{
  "norm": "layernorm",
  "norm_place": "pre",
  "norm_eps": 1e-06,
  "positions": "rope",
  "rope_base": 1020.0,
  "init_std_qkv": 0.0431,
  "beta1": 0.9,
  "batch_tokens": 32768,
  "doc_mask": true,
  "train_tokens": 232700000,
  "dataset": "wikipedia_en"
}
Each number is 50 + 15 x the weight over its row's rms, rounded and kept within 0 to 99. Layers, rows and columns count from 0. The size before them is the row's rms in percent of the matrix's.

# q: layer 4 attention query, 256x256, rms 0.0682, rows 0-52, columns 0-63
# k: layer 4 attention key, 256x256, rms 0.0662, rows 0-51, columns 0-63
q0 106:30 59 48 57 57 67 28 54 56 41 57 43 42 46 47 58 31 62 44 35 49 49 52 33 46 58 55 41 61 41 43 21 59 39 42 60 25 46 78 24 50 59 59 42 31 55 36 49 56 49 64 42 74 76 48 52 79 44 60 47 68 48 55 21
k0 097:67 61 48 53 67 33 52 41 65 54 47 62 58 39 67 42 49 57 52 74 42 45 64 60 65 53 64 62 44 39 40 60 55 35 64 27 56 31 47 73 33 51 49 49 55 70 25 40 41 51 31 80 27 31 71 43 32 53 31 45 60 36 87 41
q1 095:69 45 53 42 40 49 49 63 62 49 37 63 56 40 56 19 61 35 55 67 57 59 47 67 47 16 54 50 45 60 80 87 44 62 47 50 80 33 50 82 58 40 29 59 68 52 50 62 46 73 38 60 33 29 71 74 18 46 29 62 25 47 53 57
k1 109:46 33 44 65 14 39 41 56 46 52 32 44 67 57 52 56 67 38 65 50 41 47 77 42 53 60 24 21 76 37 24 27 42 64 45 43 54 45 49 38 51 63 55 63 58 35 66 66 44 30 50 38 61 54 09 47 73 45 76 66 37 59 58 65
q2 088:41 81 82 39 77 18 64 64 32 55 43 52 53 58 44 50 67 62 62 39 60 81 76 37 48 71 36 57 32 52 30 60 40 43 54 45 65 42 38 44 35 57 54 21 54 43 49 46 55 59 33 37 47 60 32 14 59 57 74 53 40 46 58 63
k2 096:55 57 42 75 35 69 37 48 51 39 53 70 48 39 27 41 69 60 35 58 41 36 29 33 50 38 71 65 67 77 57 77 69 45 73 65 36 78 33 52 54 60 55 16 53 65 59 39 46 45 41 68 23 35 91 70 40 36 66 31 72 46 62 38
q3 083:16 58 55 35 58 35 49 65 17 27 57 57 39 61 23 34 77 18 64 51 44 49 82 30 43 59 21 54 60 68 26 42 50 70 51 44 20 54 26 65 58 32 49 40 43 29 47 87 65 54 52 44 48 49 49 44 42 44 56 60 55 85 44 62
k3 096:39 89 66 43 69 48 55 44 33 28 66 57 39 49 47 67 18 32 41 43 37 37 68 41 46 31 47 48 59 37 43 23 64 45 63 62 63 45 29 42 60 49 50 55 49 30 38 48 61 17 54 48 46 40 33 28 79 60 31 73 73 49 50 62
q4 091:52 53 37 30 52 43 56 58 29 29 60 34 54 63 38 43 40 78 39 65 46 58 63 20 42 90 64 38 26 58 24 61 19 75 62 31 69 46 59 38 54 55 53 68 45 50 25 55 43 45 37 34 51 53 35 38 61 36 46 20 58 81 48 78
k4 099:26 73 56 41 62 57 40 49 28 60 55 37 48 38 61 64 35 73 37 38 36 57 53 40 61 33 70 66 60 48 63 55 37 26 42 70 38 49 46 37 62 40 72 33 38 68 83 48 41 29 38 30 72 52 52 47 70 45 68 36 64 38 48 40
q5 082:62 61 42 66 32 55 66 43 36 37 58 43 37 66 40 49 54 50 46 50 49 81 61 32 62 39 59 46 29 60 76 42 44 80 48 60 51 47 54 43 66 58 52 28 34 28 36 79 37 55 54 20 50 55 57 53 54 39 42 51 62 49 56 63
k5 095:54 93 46 42 38 35 53 42 58 25 51 40 55 24 71 51 20 69 48 53 41 44 48 35 54 62 56 61 51 59 77 51 58 27 40 61 53 59 62 55 45 52 46 53 16 49 38 41 53 58 25 40 70 67 55 45 80 44 41 59 51 42 50 64
q6 095:74 58 32 49 62 60 33 42 68 36 34 58 42 55 45 42 52 52 45 41 44 31 11 47 22 38 56 43 78 43 57 56 69 41 39 41 37 58 34 42 66 59 37 41 46 53 74 39 40 51 50 62 33 57 68 82 63 59 32 45 54 12 37 54
k6 105:95 28 48 74 47 66 41 56 67 57 42 47 25 47 38 28 42 78 54 66 72 56 68 53 23 55 65 38 41 62 42 53 36 81 51 57 42 37 31 62 73 56 28 45 46 46 36 70 44 63 64 60 17 50 61 59 53 31 43 48 50 49 65 73
q7 098:58 71 69 41 77 42 45 50 40 71 73 40 41 60 44 33 36 54 36 46 68 57 48 55 67 34 62 52 49 43 83 71 38 38 40 55 61 35 62 55 36 43 56 56 53 38 73 63 66 49 48 48 29 35 30 37 40 29 28 63 38 59 41 41
k7 115:46 88 41 56 56 49 40 37 29 36 75 46 51 66 45 72 40 51 41 66 36 44 51 43 26 53 63 49 53 44 78 57 61 44 61 29 73 58 76 39 74 90 68 53 41 66 31 42 48 23 48 49 45 54 49 46 59 47 51 32 55 43 61 58
q8 093:37 52 49 60 45 25 34 68 56 59 50 41 36 39 72 34 35 91 72 32 26 56 29 77 31 37 54 54 41 47 65 39 13 37 75 51 63 78 74 43 47 32 59 59 67 62 59 56 28 74 65 27 28 38 47 73 56 55 21 65 42 34 58 32
k8 098:24 70 70 58 69 51 51 21 46 43 39 66 76 47 71 46 55 33 60 54 63 28 52 59 68 36 37 71 44 58 39 21 44 22 78 55 62 50 49 43 41 34 48 16 42 54 53 51 77 56 41 48 50 84 59 43 65 73 34 51 68 25 40 59
q9 093:39 73 28 34 76 35 43 46 75 36 71 48 78 34 40 55 74 70 71 47 40 50 61 75 75 35 47 64 32 71 45 43 42 66 40 51 56 65 38 48 63 46 36 50 45 43 50 50 57 59 66 67 62 54 50 39 50 60 45 45 58 31 56 39
k9 103:68 62 38 45 61 50 59 45 27 59 45 41 63 46 45 60 24 67 23 55 40 49 61 27 54 47 53 43 33 64 59 28 57 58 63 78 73 40 71 34 51 69 78 45 34 44 36 37 45 50 32 46 53 77 08 29 63 37 30 46 66 56 68 62
q10 108:63 52 25 56 43 54 18 36 40 39 54 37 50 49 40 21 30 57 62 25 48 37 16 44 57 32 49 53 53 37 83 64 43 37 34 53 58 52 27 68 58 57 50 54 56 74 88 50 50 62 30 80 41 31 74 49 40 62 34 54 45 36 57 42
k10 091:50 51 33 85 52 50 28 50 58 44 48 56 83 76 66 26 47 51 71 43 59 53 57 84 51 55 17 44 31 51 42 37 81 52 62 25 66 59 43 29 41 62 64 39 98 60 61 49 57 28 49 43 32 43 38 51 22 68 67 52 50 63 55 77
q11 096:55 59 60 68 03 63 28 50 41 50 39 43 31 49 60 72 45 39 55 61 52 83 35 51 20 51 60 40 57 44 57 63 63 44 43 45 32 54 55 56 43 19 34 53 38 50 47 60 64 61 35 11 60 46 70 79 31 55 43 47 54 59 33 85
k11 120:59 55 57 81 44 38 69 60 65 67 24 51 51 59 44 44 69 32 57 33 42 54 42 69 10 73 45 49 87 55 47 64 64 65 67 51 39 42 32 60 47 32 20 42 81 80 64 67 37 40 51 54 49 32 67 64 50 42 75 47 36 50 53 67
q12 100:52 44 61 63 40 36 16 64 64 47 55 38 39 36 46 16 12 68 67 35 14 55 79 46 56 53 60 42 47 29 68 73 52 59 39 55 59 44 43 65 49 46 28 43 53 52 76 16 53 67 39 54 26 32 56 52 63 39 52 56 41 35 61 34
k12 097:54 63 58 39 48 38 24 48 40 67 57 60 63 53 53 29 63 50 55 57 44 43 69 55 33 31 17 38 27 58 52 48 51 71 44 63 54 44 59 38 58 44 55 29 75 63 47 52 40 53 50 59 12 50 34 36 45 35 42 35 47 50 57 74
q13 096:51 26 42 85 49 66 36 42 41 55 46 50 45 49 35 50 64 53 67 19 50 52 65 66 22 51 20 59 41 33 73 32 59 66 59 46 37 42 24 59 82 67 10 41 38 84 54 39 43 48 57 64 52 35 49 47 73 41 86 55 52 32 43 29
k13 082:60 51 71 51 62 67 49 49 33 45 75 55 44 72 46 46 42 54 48 44 33 41 32 53 78 35 44 60 24 54 42 45 51 29 53 46 51 51 45 48 63 44 69 58 58 41 29 51 73 33 52 24 28 62 25 19 25 54 32 51 55 40 25 74
q14 092:39 52 57 57 56 13 56 41 45 65 56 46 73 43 64 47 43 29 20 51 70 51 71 31 55 76 78 36 52 67 75 72 60 35 52 57 38 41 31 57 41 75 74 48 52 49 50 59 55 51 47 45 18 41 52 41 22 66 46 53 33 33 40 39
k14 096:64 67 29 28 48 55 69 59 79 30 52 42 49 36 32 53 33 51 35 42 45 17 44 66 40 95 75 43 52 47 62 54 41 31 50 64 63 32 57 47 60 38 33 50 24 46 72 51 30 50 30 57 59 31 62 49 35 38 62 49 14 46 61 43
q15 113:65 51 33 24 62 87 51 71 40 58 54 38 31 55 47 36 34 69 86 46 52 32 50 43 54 49 57 58 65 46 72 65 48 74 44 53 46 25 47 48 41 61 55 47 55 33 49 62 59 36 50 45 46 45 64 36 54 72 64 51 50 77 68 62
k15 111:45 31 57 69 81 37 31 28 82 37 74 34 28 50 29 44 62 86 60 48 56 81 66 41 59 57 28 56 56 43 33 50 74 35 53 43 30 55 68 42 57 43 71 77 41 57 36 17 60 46 69 61 49 46 54 39 50 75 35 43 78 56 65 24
q16 084:70 42 40 28 35 51 58 34 79 70 50 56 50 43 51 61 53 25 25 58 64 20 40 71 54 53 78 60 40 38 56 31 51 52 10 77 61 42 59 56 62 51 64 55 61 61 62 34 67 31 46 38 30 55 36 71 64 85 60 27 52 45 31 52
k16 117:66 69 72 35 68 44 71 67 41 54 62 56 35 61 45 52 63 67 45 44 60 49 54 40 62 54 35 51 45 44 84 37 39 50 63 30 25 58 74 34 45 58 49 56 53 57 23 34 59 82 59 37 63 60 44 24 50 52 21 50 57 59 52 60
q17 084:15 70 55 52 57 44 40 70 39 41 52 53 31 43 30 56 41 55 67 14 39 78 69 41 27 59 23 53 57 42 48 49 40 59 37 43 73 71 68 58 48 56 45 58 41 52 45 62 35 81 30 37 41 37 51 48 42 45 60 66 32 25 55 52
k17 098:39 48 45 73 41 58 19 27 65 42 21 53 54 58 44 38 67 58 62 34 34 33 46 86 49 76 62 54 38 46 50 79 69 63 36 33 56 47 30 63 56 42 35 42 62 61 44 45 41 49 30 72 27 45 62 54 44 55 57 37 59 42 58 48
q18 092:42 44 69 65 45 70 48 39 34 47 61 37 62 76 45 52 28 60 60 74 43 50 61 44 49 76 50 46 44 44 20 34 42 50 55 71 22 38 64 26 36 58 56 21 23 34 21 42 32 27 48 43 72 67 33 41 84 56 67 65 69 63 63 48
k18 098:48 55 45 17 71 43 53 58 47 57 58 39 55 25 36 69 56 72 32 50 50 50 38 20 51 51 69 55 57 37 72 60 54 30 33 46 59 25 61 35 57 70 43 73 27 68 57 25 65 50 56 45 57 57 53 31 55 41 44 38 48 45 24 26
q19 083:50 15 17 69 25 66 50 33 46 46 45 45 45 51 31 27 60 62 54 55 57 25 23 51 64 53 42 71 53 51 58 67 60 53 38 51 44 55 14 38 78 45 26 71 54 32 55 50 66 20 74 58 45 48 71 94 30 58 24 46 56 49 55 43
k19 094:41 50 47 37 30 47 19 43 30 50 52 40 57 36 65 50 42 23 59 43 26 62 44 84 49 52 28 66 41 54 30 37 42 34 42 44 57 54 41 48 44 51 26 54 58 48 65 95 67 48 45 40 38 76 40 47 65 66 60 78 63 45 62 37
q20 094:40 43 62 69 43 64 46 47 40 18 48 60 48 41 27 28 47 28 66 73 56 17 57 53 35 48 50 27 66 34 52 71 64 61 66 54 58 65 49 59 74 45 44 55 42 54 34 34 42 50 36 63 31 35 54 67 43 65 37 34 46 54 29 91
k20 082:62 25 64 63 80 47 35 31 46 54 36 36 60 14 64 55 35 54 65 82 31 64 53 70 54 46 40 48 52 51 30 51 62 45 34 50 39 39 53 53 52 79 42 38 37 75 45 75 63 52 27 53 43 49 51 49 73 46 62 77 74 27 51 45
q21 095:39 24 32 64 18 78 44 38 34 14 47 55 51 46 28 53 50 29 45 39 70 34 51 43 30 51 44 34 51 48 52 51 46 61 45 67 36 34 40 38 99 56 34 44 44 50 56 51 46 38 68 55 55 49 72 57 55 56 64 37 47 48 48 40
k21 095:76 44 55 69 30 47 63 61 33 71 30 43 40 74 55 37 37 43 61 77 65 54 50 71 55 66 63 49 38 49 48 51 50 70 58 37 61 69 66 70 32 13 26 37 73 37 37 75 47 70 24 36 38 67 48 42 48 41 49 70 41 48 43 77
q22 113:32 60 65 47 61 44 36 33 49 68 67 48 57 44 50 46 56 56 65 21 42 51 15 66 57 41 38 41 39 46 56 74 72 55 48 51 50 60 30 76 44 40 44 40 47 36 95 44 86 45 53 50 45 40 65 53 36 54 57 99 38 43 43 37
k22 091:51 44 49 60 17 25 48 82 30 62 47 76 41 62 56 34 54 34 58 52 46 52 19 53 32 68 66 36 38 44 52 48 50 60 65 25 74 61 38 44 32 76 51 42 67 39 37 53 50 14 81 58 33 38 46 64 57 43 46 50 54 72 77 59
q23 090:43 64 51 63 63 43 62 65 45 53 40 63 48 56 25 52 29 55 73 41 35 46 93 35 38 68 40 54 46 48 49 48 32 55 56 59 48 30 65 38 27 26 66 32 47 42 44 53 29 47 69 38 45 64 38 31 72 56 52 65 67 98 75 45
k23 084:24 69 58 47 45 56 27 38 43 24 64 56 68 48 75 56 49 36 46 35 30 74 69 37 63 48 53 43 45 37 48 39 43 45 56 47 57 83 53 43 58 47 63 59 21 52 43 61 72 53 27 35 48 65 44 27 64 35 16 37 64 38 58 23
q24 116:50 45 58 37 30 32 61 66 63 48 74 31 51 51 72 40 74 41 51 83 40 64 99 39 65 47 61 52 58 30 51 54 26 44 68 40 50 46 81 31 25 54 65 54 51 45 50 66 32 44 52 29 36 77 24 54 42 49 29 33 45 46 64 54
k24 092:35 77 38 39 67 48 37 29 56 29 50 41 44 24 51 64 29 44 59 43 56 49 75 09 44 53 48 31 72 64 36 58 55 60 47 47 40 73 45 34 56 46 37 45 27 49 52 67 42 63 53 43 52 67 54 57 76 31 56 47 48 11 62 30
q25 096:36 74 55 56 56 56 60 60 52 13 56 39 73 46 56 46 31 58 48 62 32 44 67 39 80 38 72 39 21 50 64 51 31 69 26 59 65 49 68 43 36 56 65 53 36 29 33 57 61 60 24 32 37 74 50 49 55 30 27 41 47 54 48 46
k25 096:30 77 51 65 46 39 47 49 43 30 69 29 74 27 44 49 42 43 45 58 52 58 62 14 62 43 48 71 51 39 68 52 61 48 62 52 76 64 57 37 23 60 44 50 46 42 45 34 48 70 28 60 56 71 57 51 69 44 58 41 63 42 50 33
q26 101:41 64 31 38 79 38 51 54 49 28 53 61 57 45 28 44 35 89 35 23 43 43 33 44 58 33 77 57 45 76 62 60 18 44 22 42 56 68 35 29 32 36 41 31 34 30 49 72 56 59 69 51 40 54 34 57 47 36 42 50 62 37 73 46
k26 114:63 99 59 39 49 62 35 52 51 42 46 48 88 22 61 67 36 43 56 72 33 29 55 36 45 55 52 64 50 40 65 40 38 47 44 54 61 37 69 48 34 68 79 41 53 31 47 56 53 62 30 29 26 68 44 27 78 19 27 56 65 47 38 45
q27 096:77 50 34 53 31 63 39 54 29 47 33 52 47 58 36 47 12 54 89 14 81 65 05 69 44 42 62 79 70 48 73 53 43 55 51 45 38 42 31 56 63 16 39 46 44 39 39 65 66 46 64 45 72 42 57 41 50 77 59 43 47 58 72 86
k27 106:42 21 58 80 50 28 49 41 67 70 38 31 28 57 58 31 78 40 56 39 37 56 22 56 28 56 20 55 50 49 54 60 66 74 45 41 37 36 47 58 64 48 63 41 73 58 54 70 57 61 73 53 67 43 58 71 44 47 40 68 52 52 48 56
q28 099:47 35 59 57 51 44 67 57 46 53 74 46 51 43 54 40 48 35 52 39 05 43 77 59 49 40 80 70 20 47 41 52 49 19 36 59 40 46 83 45 53 55 52 42 48 49 28 47 24 29 69 30 21 57 38 59 74 45 39 68 36 57 38 42
k28 117:52 87 52 31 60 45 43 35 24 27 58 44 60 67 42 46 26 35 46 61 48 77 60 31 31 61 45 45 37 39 62 41 31 34 42 53 98 59 63 48 40 52 63 25 36 56 41 53 62 40 46 39 34 65 53 46 55 54 45 37 55 54 21 76
q29 096:47 65 35 25 59 37 44 33 46 30 71 59 46 37 48 69 35 71 24 62 63 47 42 26 61 38 72 53 50 40 67 60 27 31 34 57 58 61 61 35 59 86 75 50 15 29 21 49 53 48 53 38 29 66 35 56 47 44 48 41 57 39 63 30
k29 133:33 96 41 20 56 36 54 29 26 37 62 61 75 31 52 66 23 53 63 74 42 48 79 31 50 52 58 59 57 49 66 44 29 32 47 51 76 54 69 55 41 64 56 43 29 46 48 47 54 55 52 27 45 72 43 46 57 37 35 38 79 40 40 27
q30 119:60 45 52 52 47 71 62 31 69 46 53 35 42 60 64 50 50 76 42 47 69 83 40 25 41 54 49 35 45 59 49 30 66 53 51 37 54 68 46 24 39 26 24 30 53 75 52 40 45 50 59 25 45 54 57 52 49 59 53 57 28 42 28 51
k30 099:37 20 65 57 52 71 83 56 42 71 40 29 32 50 76 55 72 49 77 43 62 73 50 56 48 56 55 35 24 41 63 49 59 49 53 46 40 64 77 40 45 39 34 52 55 43 52 82 33 36 46 52 60 55 51 55 36 32 36 54 71 53 47 46
q31 117:33 64 34 17 62 37 28 76 40 26 37 58 43 29 37 67 45 62 57 15 30 24 73 42 41 41 76 57 44 15 51 72 35 48 35 65 58 44 48 62 53 68 64 49 30 59 77 00 39 44 44 69 47 57 49 65 58 73 41 49 77 23 51 53
k31 098:49 65 39 19 29 52 47 53 47 51 38 55 66 47 41 58 36 45 33 61 52 45 53 47 47 64 29 23 39 38 54 34 40 69 35 63 78 35 42 54 46 85 68 60 29 16 45 51 25 75 88 54 32 61 38 35 36 37 51 58 74 37 63 35
q32 097:36 35 52 67 52 42 54 74 58 63 40 63 56 35 64 36 56 37 42 38 27 42 37 93 44 46 30 47 43 53 34 31 36 53 57 65 55 65 28 27 63 29 22 31 86 50 59 51 52 58 42 37 41 49 47 26 53 47 51 45 47 35 55 42
k32 086:50 48 39 39 78 54 21 64 43 63 73 61 59 44 48 63 25 34 32 51 22 62 68 55 43 45 39 62 48 50 34 57 33 56 53 46 77 54 35 44 57 60 46 42 64 34 80 79 34 59 73 50 54 48 32 25 37 65 77 40 59 29 38 18
q33 101:36 54 58 49 67 46 57 62 64 59 58 57 42 33 43 62 43 45 34 82 49 49 51 34 55 63 55 38 47 60 67 66 57 64 24 40 38 70 51 69 33 36 63 77 50 47 52 83 64 50 64 50 41 41 59 40 53 76 60 54 60 66 41 48
k33 099:26 66 40 73 53 28 28 52 54 41 58 59 19 78 68 57 70 15 47 28 68 32 51 57 82 42 66 40 77 61 61 41 36 58 71 55 39 60 35 48 61 60 63 51 38 59 59 79 61 40 64 68 67 48 50 43 24 47 21 46 65 33 48 68
q34 108:57 59 40 39 56 64 31 36 57 40 85 62 30 66 40 51 56 43 41 36 82 62 62 41 57 45 80 26 30 26 66 41 54 43 55 62 72 43 56 58 42 46 82 37 46 54 49 17 76 60 45 27 76 49 52 43 44 67 57 40 58 45 36 54
k34 104:43 33 57 63 62 83 21 59 42 30 33 50 52 44 58 57 53 80 63 38 32 61 66 21 59 62 85 46 39 35 57 56 75 48 39 37 37 68 30 49 50 47 48 52 56 85 42 46 45 27 57 54 40 54 50 80 29 56 39 44 38 59 55 39
q35 126:64 41 44 57 46 57 62 48 59 69 35 36 78 35 55 67 68 53 58 49 52 58 42 67 15 48 46 78 79 82 42 41 52 58 51 18 61 53 58 39 42 00 40 52 57 46 62 62 40 65 82 38 46 51 66 58 41 43 73 55 47 47 58 50
k35 092:55 41 69 77 50 48 26 38 52 34 50 58 34 59 40 45 86 36 60 37 49 24 23 33 77 58 50 49 44 57 45 59 57 70 75 49 28 51 48 60 57 67 36 20 32 49 26 42 70 30 43 27 54 68 53 45 48 52 51 53 60 47 46 64
q36 095:49 47 42 36 75 26 58 39 56 56 20 23 51 39 67 35 43 76 41 55 45 41 45 44 71 27 33 61 62 37 46 32 78 37 61 81 70 39 27 68 47 58 44 48 66 50 48 59 50 40 74 38 40 65 26 70 44 76 49 71 66 66 50 40
k36 095:18 35 48 89 34 35 53 50 61 31 55 56 29 76 71 65 73 41 62 58 53 51 64 61 71 35 52 42 35 69 59 50 53 49 39 27 31 68 61 55 48 31 34 20 51 78 60 74 48 38 47 57 51 48 24 65 47 43 40 52 58 28 35 47
q37 110:67 53 51 48 40 43 43 45 40 39 55 43 69 57 66 54 41 44 49 78 50 03 32 56 95 28 69 36 40 45 70 28 51 42 66 76 69 49 38 76 54 83 61 48 29 57 42 48 47 60 27 76 51 71 37 66 62 56 46 47 40 62 27 54
k37 116:79 61 40 43 41 23 43 75 55 63 47 49 60 53 42 43 20 50 81 63 44 63 59 56 66 57 45 74 76 69 58 67 46 33 21 42 69 42 20 59 25 80 39 47 80 60 33 78 46 40 77 53 50 80 54 47 76 40 47 19 25 51 68 53
q38 104:72 72 20 48 48 46 45 54 48 38 61 73 47 42 46 36 16 61 58 29 64 41 45 56 58 37 61 30 11 30 34 76 23 46 40 73 63 22 17 67 63 73 67 84 64 50 51 49 51 46 24 53 53 29 40 52 56 40 37 38 51 52 52 67
k38 095:65 67 47 51 50 48 29 67 59 66 39 27 56 62 51 41 10 68 48 52 49 46 77 48 60 40 64 31 34 70 62 42 46 25 73 23 42 48 68 33 34 43 75 33 83 75 37 34 53 85 34 56 49 52 61 73 35 74 67 63 51 24 69 63
q39 110:47 30 36 55 52 50 40 64 73 39 51 18 38 54 36 26 60 53 54 57 63 75 44 47 47 72 19 66 69 64 60 34 77 66 38 04 44 49 59 48 54 38 34 21 38 66 57 37 43 87 76 63 43 71 32 63 60 48 65 46 62 38 83 38
k39 101:74 36 60 14 46 72 44 45 57 72 58 38 56 15 48 17 80 53 67 41 51 56 36 46 46 51 68 85 53 42 44 54 39 86 51 62 33 50 40 44 74 57 47 50 70 39 34 28 86 50 36 34 47 53 55 36 48 57 55 55 38 49 60 40
q40 103:48 50 70 56 47 84 53 54 44 60 25 91 34 51 74 44 73 32 61 40 38 42 50 66 41 66 44 58 56 47 38 32 41 64 51 40 42 62 64 14 25 07 35 18 44 42 61 34 45 55 60 36 53 59 62 26 29 60 96 57 50 59 50 39
k40 092:59 05 59 47 43 46 77 46 60 46 40 47 57 60 59 51 53 43 55 56 53 35 21 64 45 59 42 42 43 41 31 49 56 57 47 68 42 44 41 52 54 66 69 65 45 52 30 57 55 00 51 33 29 52 32 45 63 54 10 33 48 83 33 33
q41 101:46 58 49 27 83 66 62 33 73 44 51 63 57 32 48 36 40 52 64 68 68 72 42 58 04 35 69 30 68 61 64 53 55 29 35 19 48 24 55 19 27 35 60 50 33 42 64 46 42 59 77 43 64 58 54 36 23 59 60 47 50 39 62 38
k41 101:60 38 58 42 57 54 38 69 64 38 58 53 27 37 33 50 63 64 54 54 45 64 41 27 41 58 25 42 55 47 59 24 59 80 47 57 51 66 73 55 57 36 78 27 29 77 47 48 47 47 58 65 74 56 39 31 36 46 57 29 76 85 25 19
q42 102:46 31 67 47 58 44 70 76 34 65 35 24 54 53 48 61 63 27 53 32 39 49 75 44 57 54 34 70 63 58 48 68 66 79 55 79 34 57 68 66 16 46 68 21 56 18 39 47 23 30 55 33 55 55 63 53 30 68 70 77 44 65 55 80
k42 097:15 54 57 33 51 41 66 21 54 25 45 24 38 34 30 41 86 66 34 63 52 35 27 66 60 23 71 61 39 69 55 54 48 29 29 55 64 53 56 54 58 58 37 48 51 49 68 41 44 44 62 47 55 58 52 48 42 50 53 74 42 70 29 56
q43 089:34 43 74 57 66 32 63 62 55 76 47 75 41 37 64 29 46 54 59 28 57 30 66 39 40 75 27 70 50 37 35 52 41 50 31 46 56 69 33 66 50 31 42 53 62 40 64 32 53 42 64 63 47 53 44 41 48 71 83 33 50 64 57 42
k43 096:47 53 30 72 31 83 33 19 85 36 45 30 37 62 72 73 66 43 58 47 46 43 38 65 49 44 66 31 60 41 46 46 33 54 52 52 43 31 46 43 80 61 36 59 54 42 67 55 30 42 56 99 43 21 35 64 29 53 46 53 40 51 76 66
q44 108:51 37 61 44 34 44 33 98 77 56 66 63 44 42 50 39 63 25 62 89 47 53 87 44 69 58 24 38 35 40 36 41 36 44 65 61 39 50 75 77 38 81 53 50 59 40 29 42 50 47 37 65 47 54 50 63 62 67 46 67 56 39 50 34
k44 102:69 44 49 53 34 43 46 23 58 42 38 57 68 45 69 70 47 23 53 40 83 66 42 66 43 42 35 43 61 62 61 53 46 41 57 66 56 56 23 53 47 29 43 53 78 57 69 62 54 44 40 52 38 26 53 61 58 32 45 65 32 39 46 41
q45 098:33 53 38 38 33 64 48 65 57 49 36 59 41 54 53 78 43 43 51 61 62 52 75 61 36 65 38 50 58 54 37 52 56 63 36 62 45 28 53 33 23 27 68 22 66 62 52 21 42 44 34 46 53 53 71 79 42 48 51 77 57 30 51 36
k45 110:42 66 52 71 54 73 41 45 51 42 35 51 60 41 67 50 71 49 58 26 14 13 29 60 43 46 58 41 62 62 53 46 49 28 63 76 40 63 79 44 51 53 34 63 41 86 99 76 61 46 47 50 27 36 57 57 46 46 37 60 42 37 52 45
q46 140:41 47 65 69 66 63 50 28 39 82 52 23 69 51 45 39 80 48 59 37 46 85 60 66 44 53 21 45 47 61 75 54 59 42 42 17 34 67 45 16 50 35 39 42 60 57 58 71 56 55 69 34 42 32 58 34 49 33 63 43 23 35 55 51
k46 085:46 30 58 38 64 47 49 59 45 35 41 66 08 53 44 28 46 77 37 70 67 54 40 51 59 49 71 57 26 44 35 61 49 72 55 43 41 74 60 46 58 29 42 39 54 61 27 40 53 24 42 39 46 69 38 60 28 70 64 48 56 29 35 68
q47 130:53 49 58 50 42 39 55 32 46 38 35 35 75 53 44 48 49 65 22 56 51 38 61 31 20 74 66 50 77 39 32 46 39 54 49 64 48 55 10 96 32 55 57 67 49 50 62 50 56 63 61 57 33 41 53 58 58 65 60 61 76 51 63 54
k47 093:58 48 36 41 39 58 63 52 71 61 56 49 70 61 45 58 80 60 60 36 64 00 38 63 48 56 75 79 51 65 39 46 17 24 28 47 34 35 44 63 50 58 61 63 37 37 63 44 39 45 43 59 46 52 60 59 55 41 69 51 51 59 46 44
q48 093:33 63 51 32 58 38 62 34 29 15 40 53 57 48 23 58 51 50 32 48 55 28 14 06 43 40 60 76 59 72 58 65 41 51 60 67 66 70 23 54 47 61 67 40 46 48 56 45 55 23 23 50 33 65 37 59 41 56 38 43 61 52 42 71
k48 108:57 53 22 41 37 41 60 73 68 40 70 71 66 25 21 49 42 60 59 67 51 30 73 45 47 63 62 62 47 26 50 46 35 53 33 45 54 43 39 82 33 79 68 71 04 44 41 47 45 52 38 54 56 61 63 50 69 37 50 30 61 62 55 51
q49 090:46 57 41 66 35 53 70 46 38 23 61 76 32 67 65 83 48 38 50 84 41 25 43 44 66 53 43 49 50 48 50 56 38 52 33 69 45 57 65 65 53 70 46 48 57 29 46 40 57 44 45 74 72 80 31 60 42 36 41 62 57 52 34 40
k49 096:80 54 24 60 04 24 80 69 44 72 60 53 56 30 21 53 43 39 71 48 70 59 76 51 28 49 53 54 51 42 77 53 46 37 30 72 33 60 52 70 37 27 57 33 46 68 52 55 40 53 62 48 59 32 56 46 78 37 38 69 31 81 38 64
q50 098:39 58 68 44 34 63 47 55 72 42 49 57 37 37 54 67 44 23 32 72 60 41 71 36 59 42 48 52 69 46 18 42 38 46 49 50 65 45 70 56 43 63 68 67 42 37 57 35 55 45 49 60 43 63 40 59 50 57 48 50 73 61 31 17
k50 098:41 47 50 44 55 66 67 55 44 53 33 60 52 58 38 49 56 57 28 50 54 46 51 37 47 60 65 30 52 43 60 48 39 51 44 61 23 38 66 74 53 67 46 61 29 41 42 46 65 42 26 73 55 18 41 52 68 54 59 54 35 55 40 20
q51 097:67 28 31 65 67 57 56 74 48 58 59 40 46 52 49 33 56 60 50 57 53 95 57 61 53 52 27 35 12 16 42 46 71 53 39 69 33 54 36 56 57 49 32 58 75 18 21 64 55 72 57 40 45 39 59 40 37 28 49 77 47 62 74 42
k51 108:44 43 25 52 47 43 57 86 45 34 69 36 55 63 64 49 44 50 40 51 70 48 65 55 55 29 43 66 63 67 39 38 43 52 63 48 63 33 64 36 62 07 59 39 83 73 69 63 37 58 31 54 55 40 50 34 01 85 56 47 57 41 54 42
q52 101:71 21 42 59 49 48 78 60 60 64 61 50 35 40 95 33 39 56 30 61 48 89 66 71 46 57 45 53 42 60 29 35 36 48 55 61 54 57 43 44 45 20 38 61 51 60 45 41 51 53 54 40 64 49 72 49 61 52 46 44 23 53 69 35